Each number is 50 + 10 x the weight over its row's rms, rounded and kept within 0 to 99. Layers, rows and columns count from 0. The size before them is the row's rms in percent of the matrix's.

# down: layer 2 MLP down (transposed), 2048x512, rms 0.0456, rows 1124-1141, columns 128-255
# gate: layer 2 MLP gate, 2048x512, rms 0.0524, rows 1125-1142, columns 128-255
# up: layer 2 MLP up, 2048x512, rms 0.049, rows 1125-1142, columns 128-255
down1124 109:50 60 59 46 49 51 43 56 71 71 56 56 41 66 51 53 53 55 36 51 37 54 50 37 32 43 57 65 49 29 35 60 29 64 33 63 43 44 53 57 57 42 48 52 51 42 48 47 56 57 50 56 68 54 59 48 40 51 57 48 40 51 49 63 43 56 35 44 52 54 50 38 42 45 39 43 52 44 67 61 51 55 58 61 47 54 65 61 63 78 33 53 51 68 53 39 45 56 51 41 43 52 57 57 65 54 43 48 66 62 51 52 46 30 32 52 64 30 48 38 36 47 51 47 60 58 67 53
gate1125 106:55 64 51 48 60 47 48 45 47 48 41 51 46 59 50 45 52 31 42 66 36 45 53 47 45 62 38 52 74 54 56 30 45 40 58 56 59 44 43 51 36 54 38 38 62 39 50 39 31 59 45 69 43 47 62 50 44 49 53 46 52 59 73 57 35 49 36 39 55 38 41 54 62 41 48 40 56 43 64 74 47 42 53 35 62 46 39 43 58 45 54 47 50 55 40 47 62 55 62 32 47 48 44 38 30 54 51 47 58 40 62 62 55 58 55 44 64 61 40 52 31 35 55 63 59 45 46 47
up1125 104:61 47 35 62 49 59 48 45 47 53 54 50 68 50 55 34 53 27 51 45 47 42 53 55 35 58 56 53 50 49 56 51 62 42 45 54 43 31 31 42 49 36 59 48 53 78 62 31 47 36 66 47 36 47 71 64 47 36 59 46 56 59 61 24 58 46 41 44 49 39 53 56 49 65 46 33 48 52 40 60 40 55 39 47 53 61 59 61 50 39 49 48 52 62 36 45 29 54 58 50 36 56 46 67 40 53 53 48 41 52 56 51 34 49 53 38 54 39 41 36 55 67 52 54 52 45 26 48
down1125 106:36 70 41 50 32 57 42 52 45 53 56 59 46 58 54 32 49 52 54 66 44 39 53 48 48 41 56 41 45 35 52 34 41 50 56 36 53 58 61 65 51 46 46 27 32 63 44 50 48 47 44 69 50 52 48 54 71 65 67 55 36 50 44 45 50 60 60 68 59 50 72 65 58 48 52 53 43 54 47 63 45 62 44 53 58 52 54 51 58 72 57 42 56 46 54 64 52 38 71 54 34 63 51 50 44 59 46 54 59 54 54 53 49 59 62 51 42 49 37 48 69 53 62 63 45 47 54 48
gate1126 084:51 53 50 65 43 57 45 44 43 36 56 62 55 41 63 74 35 60 42 51 51 50 44 31 47 33 57 44 39 61 60 61 50 31 62 27 53 44 44 37 41 59 49 64 51 54 54 39 51 64 42 60 56 43 59 64 38 34 28 48 60 48 60 46 38 53 37 48 53 58 54 44 62 59 47 60 59 35 36 62 48 53 54 51 51 56 54 56 47 45 61 44 46 79 40 51 56 57 38 59 56 54 38 40 57 48 51 38 48 62 56 24 42 37 57 60 40 50 42 50 38 61 48 45 58 44 58 36
up1126 093:48 66 43 41 44 34 60 65 53 63 59 45 59 52 34 33 60 56 64 55 35 49 40 73 47 44 65 73 43 41 58 35 41 58 36 72 65 61 57 62 50 47 56 65 59 46 42 55 43 41 48 28 56 47 47 43 56 57 44 39 49 52 37 47 65 44 70 47 50 43 49 52 27 48 40 49 39 51 59 41 50 33 42 56 48 55 35 48 58 49 46 59 50 40 44 46 40 48 48 54 62 57 50 50 44 54 53 54 51 48 34 68 62 54 55 48 61 42 48 52 60 37 40 46 46 61 52 49
down1126 084:58 57 50 43 55 58 47 64 42 52 62 48 70 43 49 54 47 52 56 49 55 52 32 37 38 57 50 58 43 51 52 51 33 53 48 48 50 45 59 58 38 59 52 74 51 31 54 53 68 41 59 48 54 28 48 71 48 56 51 36 59 35 64 49 34 41 49 42 35 58 49 38 52 55 39 50 61 42 55 54 61 52 70 48 34 61 48 54 44 37 55 48 61 34 57 38 56 41 53 30 57 57 44 55 51 66 30 49 38 61 46 58 39 44 85 33 48 49 49 46 54 60 41 57 44 48 44 47
gate1127 095:56 32 24 41 46 36 62 32 56 50 47 53 49 30 56 54 47 41 51 44 47 43 42 44 62 24 51 63 64 60 61 30 50 50 51 48 51 50 42 64 64 37 55 47 56 54 43 51 44 66 67 47 43 52 75 46 56 55 61 44 61 55 42 43 56 54 54 48 58 40 52 70 37 46 52 52 53 52 61 44 54 55 41 44 56 60 36 69 49 38 57 54 58 40 47 39 36 37 43 55 31 46 38 30 47 42 49 53 59 43 53 45 51 60 52 45 45 53 43 43 60 52 54 62 64 60 55 50
up1127 100:61 37 58 60 45 46 42 53 41 45 50 55 50 52 38 55 51 70 49 50 65 48 34 42 46 49 48 56 35 41 55 51 49 53 47 38 72 39 51 44 46 55 46 63 54 57 36 40 56 51 41 56 42 49 36 55 48 44 37 47 45 62 50 55 53 41 50 54 50 42 53 47 55 56 67 57 51 56 34 33 41 64 74 51 66 39 76 57 54 60 62 48 64 35 32 50 41 54 52 48 59 59 65 62 51 35 57 59 63 60 58 62 46 47 54 56 61 50 40 60 42 46 56 65 53 60 44 51
down1127 102:58 65 72 47 37 45 37 45 60 51 46 35 56 57 51 52 46 63 62 63 57 65 37 49 39 56 35 30 47 56 60 60 48 53 54 54 54 44 44 49 47 50 59 72 45 46 60 59 50 50 49 57 31 50 56 46 34 48 48 46 47 63 38 50 50 43 37 56 61 38 56 55 39 35 62 62 60 33 44 55 62 36 39 39 50 46 67 38 54 43 50 47 64 37 56 48 41 56 56 51 35 23 30 54 52 47 61 53 38 64 52 62 50 56 76 60 65 34 43 49 42 30 56 60 36 61 44 55
gate1128 095:59 54 64 55 51 53 46 56 41 56 50 72 50 52 41 32 60 62 40 66 39 44 36 62 52 42 59 60 56 44 41 50 58 49 54 64 47 49 45 49 49 41 64 59 66 54 44 30 48 53 53 56 42 48 52 51 34 62 54 78 43 54 37 48 54 50 45 46 46 61 53 47 56 48 61 55 58 56 48 49 37 53 54 33 33 61 47 39 85 46 60 60 38 59 56 48 78 65 55 54 58 60 45 55 58 41 58 51 59 50 59 48 65 68 46 36 54 53 51 55 58 42 39 57 54 63 46 44
up1128 098:38 37 57 60 47 31 48 49 44 51 50 35 53 41 34 57 52 53 70 49 47 57 49 59 45 50 49 45 43 58 42 42 20 50 53 62 42 61 54 54 44 41 60 51 55 49 49 70 50 57 50 51 49 59 40 42 65 52 50 49 58 50 42 53 52 45 39 55 39 54 47 42 49 52 41 45 34 66 49 60 65 55 64 50 42 46 52 68 42 39 31 45 50 75 63 64 44 69 44 55 37 34 51 36 52 40 60 60 51 53 50 56 47 48 42 36 59 52 44 46 39 50 38 51 50 37 63 39
down1128 101:47 45 52 47 51 35 58 53 36 81 41 30 49 52 59 59 53 21 45 56 50 47 58 39 49 50 47 33 60 51 41 45 43 49 51 50 56 29 40 60 45 43 42 70 36 57 47 60 46 49 56 61 48 56 57 55 42 83 43 69 50 59 44 38 59 52 62 39 47 53 62 47 40 64 65 60 36 52 78 43 59 53 48 29 52 54 60 56 40 49 48 53 39 54 55 41 55 45 61 52 46 40 40 54 49 55 57 43 46 54 54 24 36 47 53 62 45 52 51 32 37 82 58 61 32 48 48 51
gate1129 103:57 64 45 36 42 54 75 27 43 50 57 38 79 31 41 46 37 70 42 47 52 48 45 30 52 41 39 61 61 57 34 36 51 52 47 44 50 53 23 54 54 58 47 53 63 58 50 41 73 39 50 59 49 57 54 52 49 53 26 53 53 59 43 52 50 50 54 33 46 57 64 50 57 48 47 58 48 47 61 48 49 62 36 41 42 42 67 55 36 39 63 54 53 53 52 37 34 69 44 32 54 26 45 51 51 58 54 43 43 56 43 59 40 60 56 53 42 42 48 29 45 48 55 62 53 40 63 43
up1129 103:41 55 53 33 66 51 39 61 53 40 27 35 44 46 49 57 52 45 85 53 52 43 40 52 62 62 76 44 49 40 60 62 46 40 44 40 29 51 54 39 74 41 59 70 35 28 52 62 47 48 44 65 63 64 58 46 50 48 54 47 50 53 44 28 40 73 68 37 47 56 53 42 72 63 45 66 56 61 44 74 52 31 65 50 62 36 28 62 55 52 57 56 53 57 52 52 63 61 43 59 57 56 56 49 40 45 46 56 63 47 65 52 61 52 43 44 51 57 49 34 38 61 59 41 48 66 30 42
down1129 105:48 53 31 47 54 47 50 46 42 50 31 52 55 53 42 54 60 55 68 54 34 53 53 58 52 50 43 68 37 63 53 58 63 43 61 52 37 45 53 63 65 66 44 62 54 37 58 24 51 55 52 56 21 56 41 48 51 48 53 35 45 50 68 49 36 50 53 61 58 50 51 44 56 40 54 23 32 49 58 76 35 41 46 46 61 76 35 55 55 58 54 67 35 44 64 44 49 57 52 34 49 49 35 51 61 48 36 36 44 40 60 65 44 44 63 66 48 48 43 47 61 49 50 51 32 57 59 59
gate1130 097:64 52 56 40 57 57 51 46 68 39 54 48 54 51 61 37 57 75 50 53 41 36 50 48 47 44 56 66 42 52 52 47 45 70 48 40 42 45 66 34 61 45 41 28 60 48 50 62 44 53 63 54 66 49 36 39 46 52 60 46 49 58 36 41 47 56 72 70 51 57 49 76 51 26 46 43 53 53 49 56 54 53 40 59 59 51 45 49 51 44 56 61 40 55 65 53 44 38 55 46 49 45 40 40 48 57 37 49 54 58 47 64 59 51 45 60 78 57 31 50 46 56 60 32 54 42 38 38
up1130 098:53 53 43 57 60 51 52 63 35 46 56 56 65 45 69 40 51 57 35 53 56 37 51 39 55 52 45 38 42 46 34 32 52 44 48 40 49 65 42 43 57 35 44 50 46 69 42 44 69 58 25 51 44 50 53 35 40 60 34 52 65 59 43 62 58 59 44 41 49 58 49 59 46 63 34 59 71 43 42 57 48 53 63 25 60 45 44 42 52 69 52 55 50 52 49 63 53 53 62 38 55 39 55 46 56 43 44 51 50 40 52 39 62 54 57 53 60 56 53 59 61 48 52 66 70 60 52 47
down1130 100:60 43 72 48 40 47 32 62 30 54 53 52 62 67 56 51 46 44 48 27 55 43 51 48 35 38 40 56 43 59 47 49 46 52 49 27 46 67 60 55 44 50 60 48 54 52 56 50 38 46 52 44 49 48 53 58 52 45 45 47 50 50 32 64 56 57 45 45 60 42 48 52 54 59 60 53 45 68 41 57 64 53 38 59 45 43 41 54 40 61 57 49 48 57 37 41 45 52 39 59 18 47 43 47 56 49 36 53 46 54 51 76 57 58 62 65 58 57 61 40 49 50 45 69 52 33 51 54
gate1131 104:45 40 40 36 63 44 30 57 59 47 55 37 43 48 55 44 56 58 52 57 39 60 37 54 40 63 40 76 64 64 60 73 66 54 44 52 57 47 59 31 56 43 52 44 50 57 48 43 60 56 21 32 64 40 50 62 61 38 51 37 38 73 57 54 36 56 78 79 57 82 45 38 47 39 56 49 55 39 50 52 61 38 50 35 42 65 41 55 57 55 41 46 54 45 29 46 55 50 46 56 59 52 46 68 37 32 50 66 44 23 38 53 63 67 47 64 38 43 65 64 42 56 51 57 53 56 45 55
up1131 111:49 40 44 50 37 54 56 61 46 47 48 62 62 49 47 49 57 65 52 59 32 56 53 41 54 30 68 47 53 33 32 58 51 60 61 46 51 44 36 44 50 57 41 57 41 45 61 67 33 54 60 34 39 52 45 43 38 56 62 72 50 39 61 60 53 53 61 52 36 33 36 38 51 40 46 45 51 45 44 66 62 54 36 35 53 65 58 44 39 47 54 40 47 56 49 62 58 26 54 53 48 51 52 43 59 38 43 41 51 44 61 56 36 53 53 52 41 49 57 50 46 50 57 44 54 58 70 38
down1131 106:52 43 48 55 49 40 46 46 10 48 52 55 51 40 63 58 48 48 37 38 57 51 62 50 54 44 35 56 47 45 59 40 54 32 49 54 37 60 54 51 41 68 56 51 60 56 43 68 48 58 59 48 55 59 48 38 47 52 45 39 42 55 54 51 55 50 43 56 41 32 44 57 53 64 53 46 52 41 29 57 64 47 52 63 69 64 54 62 46 51 60 44 41 56 45 58 46 47 50 40 47 36 30 51 61 49 52 58 76 52 60 57 49 58 99 60 66 64 63 47 59 51 69 46 70 36 56 56
gate1132 096:56 42 42 35 53 58 48 50 56 61 53 44 56 65 79 51 61 35 44 52 49 39 52 42 46 40 39 57 55 40 38 54 36 58 44 68 39 53 49 46 63 53 47 63 57 53 49 45 57 74 43 61 46 61 41 58 50 67 66 67 52 39 49 55 65 41 41 49 54 51 45 51 51 51 46 40 60 56 55 46 59 43 51 54 61 47 48 50 26 46 31 55 58 56 78 46 54 37 50 47 28 45 56 44 65 46 50 51 63 59 35 43 52 37 61 60 62 54 47 55 47 34 55 44 51 64 60 54
up1132 106:50 78 57 73 56 47 61 39 42 43 52 68 67 49 39 62 44 31 38 55 40 49 25 51 62 42 57 58 48 54 57 65 53 73 51 44 57 62 52 65 53 36 36 38 57 47 57 39 48 49 56 57 42 52 38 42 50 46 48 40 57 50 63 55 65 50 53 47 40 55 55 61 60 63 43 40 51 52 55 43 56 64 57 51 54 59 56 33 44 53 47 48 52 56 58 51 46 65 55 57 56 55 60 43 47 55 46 56 61 56 50 44 56 34 51 62 59 60 62 45 43 51 52 67 56 24 75 47
down1132 109:40 42 39 49 51 39 50 42 78 50 59 82 39 63 47 41 57 49 56 49 63 39 36 41 52 38 43 22 55 44 54 45 48 29 33 38 62 50 43 56 26 49 35 34 55 48 59 53 53 61 42 58 41 39 45 58 37 43 52 32 54 56 55 50 52 55 44 46 47 57 50 45 67 43 45 42 53 55 45 47 66 51 52 62 54 41 60 41 55 54 50 45 31 27 42 51 49 41 49 46 49 54 40 56 52 55 46 34 28 67 56 62 46 53 39 53 39 49 35 45 59 61 49 36 39 55 68 56
gate1133 103:47 57 39 66 50 58 54 41 57 42 52 39 55 39 38 44 64 51 49 42 59 57 54 61 42 49 54 46 67 62 64 37 38 50 64 48 54 42 29 41 43 41 51 53 48 53 40 32 51 41 26 42 66 33 57 61 47 52 46 37 43 48 55 53 50 58 41 45 66 44 40 47 51 46 30 60 44 38 64 59 49 63 36 51 41 70 56 48 58 59 47 61 50 45 42 51 60 48 38 51 59 63 49 49 62 52 52 48 58 29 36 37 56 52 47 55 54 62 46 49 34 38 41 46 29 55 53 40
up1133 100:53 51 51 29 30 44 23 47 52 48 45 55 69 58 45 52 39 51 56 63 41 53 54 53 71 72 51 56 49 42 66 61 57 52 49 42 50 47 54 37 54 54 48 62 32 48 79 51 32 45 45 39 40 46 45 64 41 75 47 53 42 37 51 75 52 67 48 46 55 46 41 31 56 47 47 48 57 42 47 59 35 49 36 64 42 58 61 54 40 36 55 31 60 49 60 45 44 45 59 55 41 44 53 60 58 57 26 52 56 54 53 61 56 67 54 41 52 41 55 62 55 43 56 51 68 44 34 43
down1133 104:34 52 68 51 48 52 55 69 27 57 47 46 51 56 50 62 39 52 64 41 53 69 55 41 35 43 48 59 47 46 66 41 41 49 46 46 56 45 59 38 43 43 46 66 40 46 48 47 51 44 48 65 48 56 36 58 73 44 44 44 58 53 68 49 51 42 46 41 55 54 56 47 29 54 52 65 61 63 37 37 72 46 52 48 36 45 66 48 53 36 57 54 62 44 34 61 55 62 62 54 40 65 51 45 46 41 50 70 29 52 41 55 61 52 63 47 44 52 65 62 70 52 50 42 55 52 43 33
gate1134 091:63 66 43 48 46 51 57 45 41 54 68 52 52 73 36 49 65 55 66 46 58 42 33 51 58 63 42 55 58 50 44 54 50 59 43 74 54 62 48 58 62 51 36 58 45 39 29 50 54 50 58 44 53 51 48 46 58 76 31 37 41 50 33 57 63 58 63 25 45 57 52 29 40 37 40 53 49 51 60 39 59 51 54 49 32 43 40 55 56 65 42 41 45 66 57 53 56 56 41 46 52 36 46 49 51 50 70 47 65 56 39 59 46 67 56 47 52 46 46 48 48 47 26 50 45 46 46 46
up1134 088:62 47 48 53 41 52 66 61 55 60 56 53 79 62 49 41 55 70 65 47 64 45 49 58 53 57 54 45 53 59 56 31 36 63 44 63 49 62 32 48 50 44 54 52 50 39 32 50 50 67 47 50 48 60 52 48 47 52 60 53 46 65 25 44 47 63 43 52 62 59 51 45 36 42 45 47 27 54 57 43 67 50 58 56 40 47 59 61 44 38 52 49 52 42 51 65 52 38 67 50 46 38 57 49 51 44 46 53 58 58 44 57 55 64 43 61 37 54 41 46 61 41 46 56 54 50 47 62
down1134 093:51 34 52 53 60 41 34 55 80 46 41 49 56 50 51 39 45 76 45 56 45 41 58 50 38 51 67 40 53 50 52 48 50 63 51 51 38 51 59 65 58 63 56 41 50 59 64 48 37 51 46 57 33 60 36 50 43 46 47 52 54 40 51 35 47 55 53 54 57 41 36 80 56 51 42 45 41 41 49 72 56 48 45 53 50 34 54 47 51 35 50 61 62 46 40 42 52 33 43 47 44 40 64 47 39 32 52 48 41 45 60 49 48 45 06 53 50 47 59 43 44 53 70 52 46 42 38 43
gate1135 104:38 54 46 55 55 47 64 59 52 40 46 66 53 30 54 48 53 35 77 49 48 45 52 43 51 59 66 56 60 45 47 55 43 43 45 63 31 55 24 53 66 43 49 68 35 43 56 51 56 61 62 50 30 47 41 36 46 43 68 56 58 48 40 45 47 47 50 52 43 73 61 42 35 58 25 50 40 48 58 46 42 63 39 60 51 49 42 66 57 43 56 48 62 34 41 49 56 52 60 45 67 47 53 36 36 59 48 60 53 28 57 46 45 57 53 65 59 49 46 40 48 48 47 62 54 61 53 53
up1135 107:62 61 44 42 48 56 45 56 40 48 42 46 78 47 44 44 54 53 53 41 50 47 31 64 59 28 65 52 54 48 71 53 66 51 43 47 47 57 61 28 52 54 56 32 50 40 52 34 45 41 55 70 63 45 61 40 62 60 40 51 54 53 51 57 55 57 42 57 25 46 58 57 54 34 55 47 81 42 41 53 58 36 50 45 48 58 45 39 49 63 65 65 59 48 48 43 71 41 41 52 56 47 48 46 51 30 51 58 49 37 57 66 62 50 48 56 35 46 54 53 51 46 51 46 46 53 47 58
down1135 108:57 58 33 46 58 43 54 59 37 63 61 37 60 47 44 42 50 35 58 54 43 46 55 45 45 61 56 62 64 59 44 60 64 50 62 43 59 53 55 60 61 52 48 41 52 41 47 51 60 57 65 49 50 42 59 54 40 42 43 44 49 55 55 66 41 53 38 40 46 49 53 50 47 61 43 38 46 63 57 33 40 57 41 52 70 50 52 50 43 35 48 48 44 51 63 32 62 45 59 40 37 49 63 61 51 34 58 49 53 53 46 55 64 43 77 58 48 67 62 49 41 45 62 39 57 19 44 48
gate1136 097:55 57 47 36 48 41 40 40 58 52 60 51 66 55 42 50 53 59 59 52 62 51 53 53 47 54 63 47 42 47 50 60 29 47 41 46 50 42 68 63 40 53 41 48 46 50 59 45 47 35 58 48 61 42 51 33 46 50 31 59 55 50 49 54 59 68 51 68 49 37 60 50 49 72 35 41 47 50 51 56 54 46 51 49 40 57 64 47 61 61 57 34 46 56 55 47 60 51 40 48 61 45 57 45 54 53 76 52 60 69 54 36 63 54 47 57 57 57 25 44 48 51 72 40 41 45 46 53
up1136 099:57 47 52 60 48 62 53 59 57 70 58 44 55 58 51 64 45 59 46 59 40 30 57 66 51 57 29 45 58 52 44 25 46 54 42 44 54 49 51 62 59 34 66 45 17 47 44 41 49 46 57 53 45 54 54 54 32 48 64 41 66 51 39 59 44 36 39 38 66 58 52 53 52 55 54 52 66 38 55 37 35 48 66 35 51 30 51 37 47 47 31 49 38 65 53 49 57 33 60 45 68 47 46 71 46 47 46 26 56 53 53 50 52 43 52 60 49 59 54 33 43 30 51 43 45 59 54 58
down1136 105:44 47 74 52 60 42 52 61 74 55 42 46 53 47 61 55 50 35 51 54 59 53 34 42 51 47 64 39 51 55 58 41 56 52 45 49 63 44 59 47 43 63 62 47 43 39 55 39 51 71 53 61 45 54 48 49 56 48 45 42 46 54 42 57 48 76 36 49 44 70 40 63 41 35 47 50 34 34 50 54 48 62 57 34 49 51 76 57 57 46 59 48 43 56 42 54 50 45 45 47 44 43 45 52 39 29 59 52 53 31 65 41 56 57 49 37 44 65 42 38 62 34 62 44 52 28 46 47
gate1137 108:53 58 63 52 60 65 44 42 58 51 58 78 52 50 41 41 42 58 64 64 37 47 34 60 62 54 46 60 60 57 55 47 43 52 57 32 71 49 44 53 46 52 61 36 57 22 36 54 46 52 56 39 51 50 66 56 40 56 54 53 40 50 68 63 54 56 34 54 48 63 30 55 50 43 55 49 40 39 45 75 50 45 45 40 40 44 47 45 43 41 53 68 53 53 52 63 64 63 45 51 62 67 40 41 43 33 48 48 43 32 37 68 49 39 48 61 53 47 65 36 50 39 46 37 43 42 33 40
up1137 102:87 39 66 34 57 35 67 60 46 58 51 50 50 31 39 40 64 56 70 43 42 49 63 69 57 46 41 45 62 34 51 40 66 59 58 52 47 42 43 50 43 59 60 60 35 59 49 51 65 60 53 50 57 53 55 33 52 41 36 44 55 52 44 54 49 46 41 58 36 50 54 64 63 41 46 52 57 46 41 46 26 63 34 37 48 52 47 47 59 54 59 47 33 47 41 53 65 33 56 40 38 50 40 44 44 44 55 52 41 49 33 35 46 51 49 49 38 38 40 50 50 45 57 43 29 49 50 45
down1137 097:51 47 37 44 60 57 50 39 39 45 48 30 53 51 57 55 48 48 41 56 54 48 54 46 62 49 69 50 54 57 54 57 61 45 45 44 46 54 52 45 51 46 46 49 66 58 38 29 66 56 57 56 52 36 45 69 66 49 61 55 48 32 45 66 65 26 50 36 63 52 47 44 62 50 26 50 43 57 61 32 67 54 44 79 26 57 49 56 54 56 47 48 62 56 38 53 53 45 65 55 36 38 52 65 46 49 47 48 64 51 51 63 54 29 57 51 39 65 45 44 46 53 43 35 50 53 48 44
gate1138 101:40 45 53 62 54 33 45 60 47 65 62 32 43 55 52 46 54 62 53 54 51 55 40 41 44 46 58 66 52 67 46 42 54 65 54 40 54 29 42 53 55 37 51 51 30 49 63 35 56 40 43 54 32 61 60 59 25 70 58 57 50 60 51 41 54 47 53 51 51 40 35 48 60 38 58 54 55 34 56 68 51 32 62 54 68 57 53 36 49 43 61 53 52 48 42 58 55 58 51 32 38 54 47 47 39 51 77 49 58 43 47 53 41 56 57 42 40 52 49 58 42 85 63 39 38 52 70 56
up1138 106:39 57 56 47 57 56 64 45 43 65 50 34 56 63 49 40 44 65 34 55 59 62 53 60 49 38 50 60 63 48 61 23 72 57 60 55 42 47 54 31 54 55 54 49 54 30 52 59 64 69 46 64 32 40 54 43 55 58 43 37 47 47 57 36 48 56 68 59 50 56 30 54 71 41 48 69 66 54 69 62 67 41 47 39 46 46 35 47 60 66 30 59 59 53 50 48 48 50 55 35 51 55 46 55 55 48 43 56 66 63 42 33 52 45 46 49 42 64 38 48 54 49 30 30 40 36 58 59
down1138 108:39 47 75 64 45 45 66 56 47 39 46 30 62 45 67 44 52 54 39 67 49 53 47 42 55 42 33 40 33 43 33 41 53 34 43 61 46 37 45 49 59 38 44 48 62 48 37 55 62 48 38 59 50 52 43 72 57 45 30 47 52 49 49 68 58 66 37 62 49 62 49 33 32 54 65 54 34 67 55 48 44 32 55 38 48 53 49 60 54 44 49 56 49 61 51 32 52 29 50 50 42 55 73 57 44 38 52 50 37 58 47 68 53 62 65 53 46 26 36 61 63 37 39 46 46 49 59 52
gate1139 098:55 53 41 50 57 38 70 50 53 52 70 56 44 46 29 42 40 43 51 44 51 42 55 57 28 40 49 56 45 63 70 36 37 51 47 60 45 38 39 46 58 42 47 71 40 38 43 44 39 49 50 44 59 40 55 45 47 68 43 60 35 64 46 40 48 55 52 47 55 69 60 31 53 43 37 67 56 52 43 54 55 77 33 40 49 46 55 42 59 48 54 48 58 60 26 55 39 37 33 70 29 46 48 63 57 44 43 51 54 30 40 61 60 58 53 48 54 52 37 58 45 47 41 66 60 29 41 42
up1139 105:41 39 39 62 48 59 38 51 61 42 45 45 63 64 62 36 48 40 51 62 61 50 48 45 61 67 55 65 41 25 44 50 54 51 70 52 53 44 56 38 52 77 44 55 47 55 78 44 57 56 69 54 50 47 65 39 47 61 66 53 41 54 49 50 50 51 39 54 38 52 42 56 63 49 43 36 51 67 68 41 53 57 44 55 43 43 62 47 64 59 46 58 58 59 62 45 39 62 41 46 50 61 49 49 55 64 50 60 39 62 44 49 38 55 48 42 52 50 42 65 71 61 65 42 62 64 42 61
down1139 106:45 46 66 54 50 48 49 55 51 51 33 53 42 37 43 38 56 55 48 43 53 41 47 38 44 44 47 46 53 62 41 37 33 50 42 57 55 55 39 47 58 43 42 36 47 45 52 56 64 50 43 60 52 52 32 42 63 48 48 53 36 61 58 45 54 56 48 49 49 64 61 53 48 44 46 48 60 46 60 47 50 42 55 49 59 50 55 20 67 46 55 51 36 53 37 43 28 38 50 52 42 48 57 36 53 37 56 53 55 50 41 39 73 54 38 25 34 40 47 57 55 43 37 60 45 37 44 23
gate1140 100:37 63 64 58 51 49 61 38 44 54 41 38 55 35 46 64 41 38 50 50 61 66 54 49 69 40 56 46 47 45 51 54 53 51 54 44 24 44 56 52 43 21 47 51 38 54 47 43 58 40 56 37 58 48 51 41 54 49 30 45 65 53 40 35 59 52 31 52 58 54 55 47 62 46 61 40 70 27 39 56 34 65 78 34 54 49 37 61 35 54 45 69 32 55 47 38 52 55 50 36 55 32 56 42 44 47 61 56 50 50 34 53 64 60 58 63 37 54 51 62 48 58 62 60 65 65 30 79
up1140 103:49 65 53 62 57 54 55 54 43 40 57 48 53 48 30 41 55 55 54 38 37 60 44 58 60 51 55 38 70 31 46 48 29 50 47 58 42 48 44 52 57 42 45 55 54 50 43 68 56 53 61 48 31 47 52 54 73 69 52 59 41 57 42 55 65 44 34 32 42 47 58 62 41 57 60 60 65 43 16 46 58 47 52 59 48 54 57 64 47 62 60 64 70 54 55 53 49 42 37 43 63 28 37 66 57 53 44 38 42 52 39 46 47 35 57 61 39 70 50 53 69 50 41 55 48 61 33 52
down1140 108:48 49 43 45 40 49 61 51 55 54 35 47 52 55 44 34 61 45 59 47 36 56 26 55 55 40 42 39 36 44 53 53 52 37 56 61 45 65 46 38 50 56 49 52 45 59 48 57 49 48 34 26 54 52 61 48 46 47 43 44 48 60 60 51 58 33 51 42 43 50 47 39 49 39 33 46 31 52 62 45 54 52 32 38 51 58 45 59 38 39 43 71 61 52 43 49 48 50 59 41 50 48 55 67 40 58 47 46 42 33 34 57 25 31 38 52 57 44 29 27 42 45 43 62 57 46 49 56
gate1141 088:57 49 45 63 46 54 56 62 49 69 44 39 65 49 52 50 53 49 32 56 63 45 50 46 45 42 52 57 45 58 58 57 45 54 60 56 55 45 52 37 46 36 52 62 42 63 50 41 58 39 46 57 56 46 42 49 48 58 46 41 51 55 33 47 47 71 53 62 46 35 67 51 59 54 51 57 59 48 62 49 55 49 55 61 55 32 56 54 34 56 53 59 49 44 50 35 49 52 43 41 46 56 49 66 62 37 37 61 48 51 42 47 49 39 46 51 49 56 69 45 47 32 49 58 65 55 65 46
up1141 096:49 51 66 47 47 34 42 34 48 42 58 37 42 41 57 59 51 68 67 56 51 62 47 72 48 52 51 47 48 40 59 36 51 58 43 57 25 38 36 55 63 50 42 53 58 51 47 43 34 54 43 41 62 61 50 50 44 33 64 44 51 38 56 54 48 39 68 46 54 59 47 47 31 38 38 41 45 58 45 46 63 47 38 36 58 45 59 64 38 42 62 67 37 48 47 43 54 37 42 47 50 44 47 47 43 51 69 53 53 37 51 42 41 63 45 43 62 30 52 49 36 39 52 47 53 46 49 34
down1141 093:41 45 51 55 46 44 43 46 91 59 70 49 55 62 41 61 47 51 54 31 40 66 38 62 42 40 55 32 59 29 49 35 50 45 56 46 56 60 35 53 43 61 61 38 55 54 58 55 61 46 62 56 63 59 38 42 55 50 58 34 46 40 29 53 40 37 55 47 62 43 35 71 60 59 56 43 52 54 56 60 49 48 66 42 51 44 48 63 36 42 55 56 54 46 48 54 39 32 59 51 51 45 52 40 55 40 50 62 58 48 61 59 49 60 38 43 63 59 46 46 65 29 38 62 61 60 43 52
gate1142 117:63 48 53 63 66 46 52 46 48 47 58 41 48 66 52 58 39 47 38 51 35 72 48 54 33 47 62 40 48 34 42 50 43 36 58 55 54 54 72 40 46 47 46 54 36 49 52 45 55 52 45 49 50 61 71 51 60 58 34 39 71 47 44 47 61 63 45 60 56 59 55 59 39 48 39 39 54 43 65 42 53 61 43 53 48 48 36 47 46 58 37 63 53 41 56 51 51 54 46 32 36 38 41 53 40 46 68 57 46 37 50 48 63 46 59 45 47 52 49 48 57 44 45 64 40 47 56 50
up1142 113:48 51 42 51 41 49 30 49 38 50 41 54 41 46 75 49 53 56 42 40 50 49 50 60 45 60 54 50 43 41 46 56 62 51 52 46 66 33 37 51 62 60 50 57 57 54 52 43 45 48 44 50 48 40 36 50 48 65 83 51 49 35 61 43 60 44 50 38 46 67 37 57 50 59 58 34 48 40 55 71 52 66 57 69 56 28 51 41 50 47 57 57 40 44 33 55 54 54 56 40 59 72 53 58 47 54 40 49 52 46 47 61 41 27 48 46 49 52 31 44 61 62 51 34 55 66 51 69